config.yaml
d_mlp: 576
norm_place: "pre"
bias: "all"
init_std_o: 0.0064
lr: 0.00171
beta1: 0.95
decay_shape: "linear"
final_lr_fraction: 0.0
seq_len: 512
dataset: "wikipedia_en"
Each number is 200 + 20 x the weight over its row's rms, rounded and kept within 0 to 999. Layers, rows and columns count from 0. The size before them is the row's rms in percent of the matrix's.

# layer 6 MLP up, 576x192, rms 0.109, rows 565-575, columns 144-191
106,224,220,181,217,184,210,191,164,222,195,210,195,191,211,177,228,166,216,169,175,205,240,198,222,195,215,209,143,195,214,163,185,198,195,191,153,172,213,170,180,214,207,185,183,184,214,176,201
100,240,193,196,176,182,221,193,202,185,180,199,187,184,185,198,229,194,237,189,188,196,221,199,208,162,216,233,193,216,210,169,185,199,231,207,173,216,215,197,190,211,173,161,194,189,200,200,175
104,173,222,176,238,192,224,169,209,215,191,218,230,210,196,227,201,191,207,232,171,211,194,196,158,199,192,210,173,220,185,221,231,227,219,191,244,182,185,196,207,194,210,179,190,171,214,205,225
097,195,209,216,200,185,218,174,202,218,213,179,211,218,233,172,206,212,232,231,211,205,183,231,210,219,202,213,168,223,253,195,187,209,226,185,179,187,193,193,194,198,232,204,191,202,164,219,177
089,188,224,200,216,198,216,215,200,182,187,215,190,182,206,222,177,223,213,175,221,211,175,180,197,185,197,187,197,221,187,194,214,189,233,196,196,171,207,232,175,195,185,224,197,187,222,160,195
100,211,233,191,212,187,179,214,166,186,211,216,220,198,244,211,181,220,179,224,173,255,227,197,187,205,229,230,199,198,204,158,218,221,212,172,195,161,182,197,208,159,164,195,220,170,163,245,202
103,199,176,194,200,157,177,193,197,186,202,188,225,188,236,196,215,185,184,191,221,226,192,199,196,192,202,187,199,206,215,226,199,203,202,173,200,252,163,207,201,164,188,219,198,164,181,178,195
103,186,170,211,191,251,177,187,236,188,157,198,218,212,211,211,207,175,210,166,178,199,236,221,161,190,201,217,213,198,175,156,198,220,220,197,193,216,198,206,168,232,223,167,192,178,186,213,196
089,252,209,201,230,173,178,203,212,185,227,176,165,209,209,216,184,210,188,216,164,155,202,209,176,207,199,234,214,186,199,187,222,209,191,223,202,229,184,205,209,236,193,203,176,178,189,226,221
104,235,223,211,183,187,205,175,203,193,158,192,193,235,178,210,198,210,228,195,198,191,182,192,182,160,178,221,184,209,177,183,218,176,192,209,195,219,218,220,231,197,209,220,212,229,216,207,221
106,186,172,200,194,161,219,146,179,209,206,192,259,186,190,186,205,190,190,188,204,204,233,184,196,210,184,197,197,184,186,220,210,235,204,207,164,188,202,212,202,176,199,159,205,211,170,192,178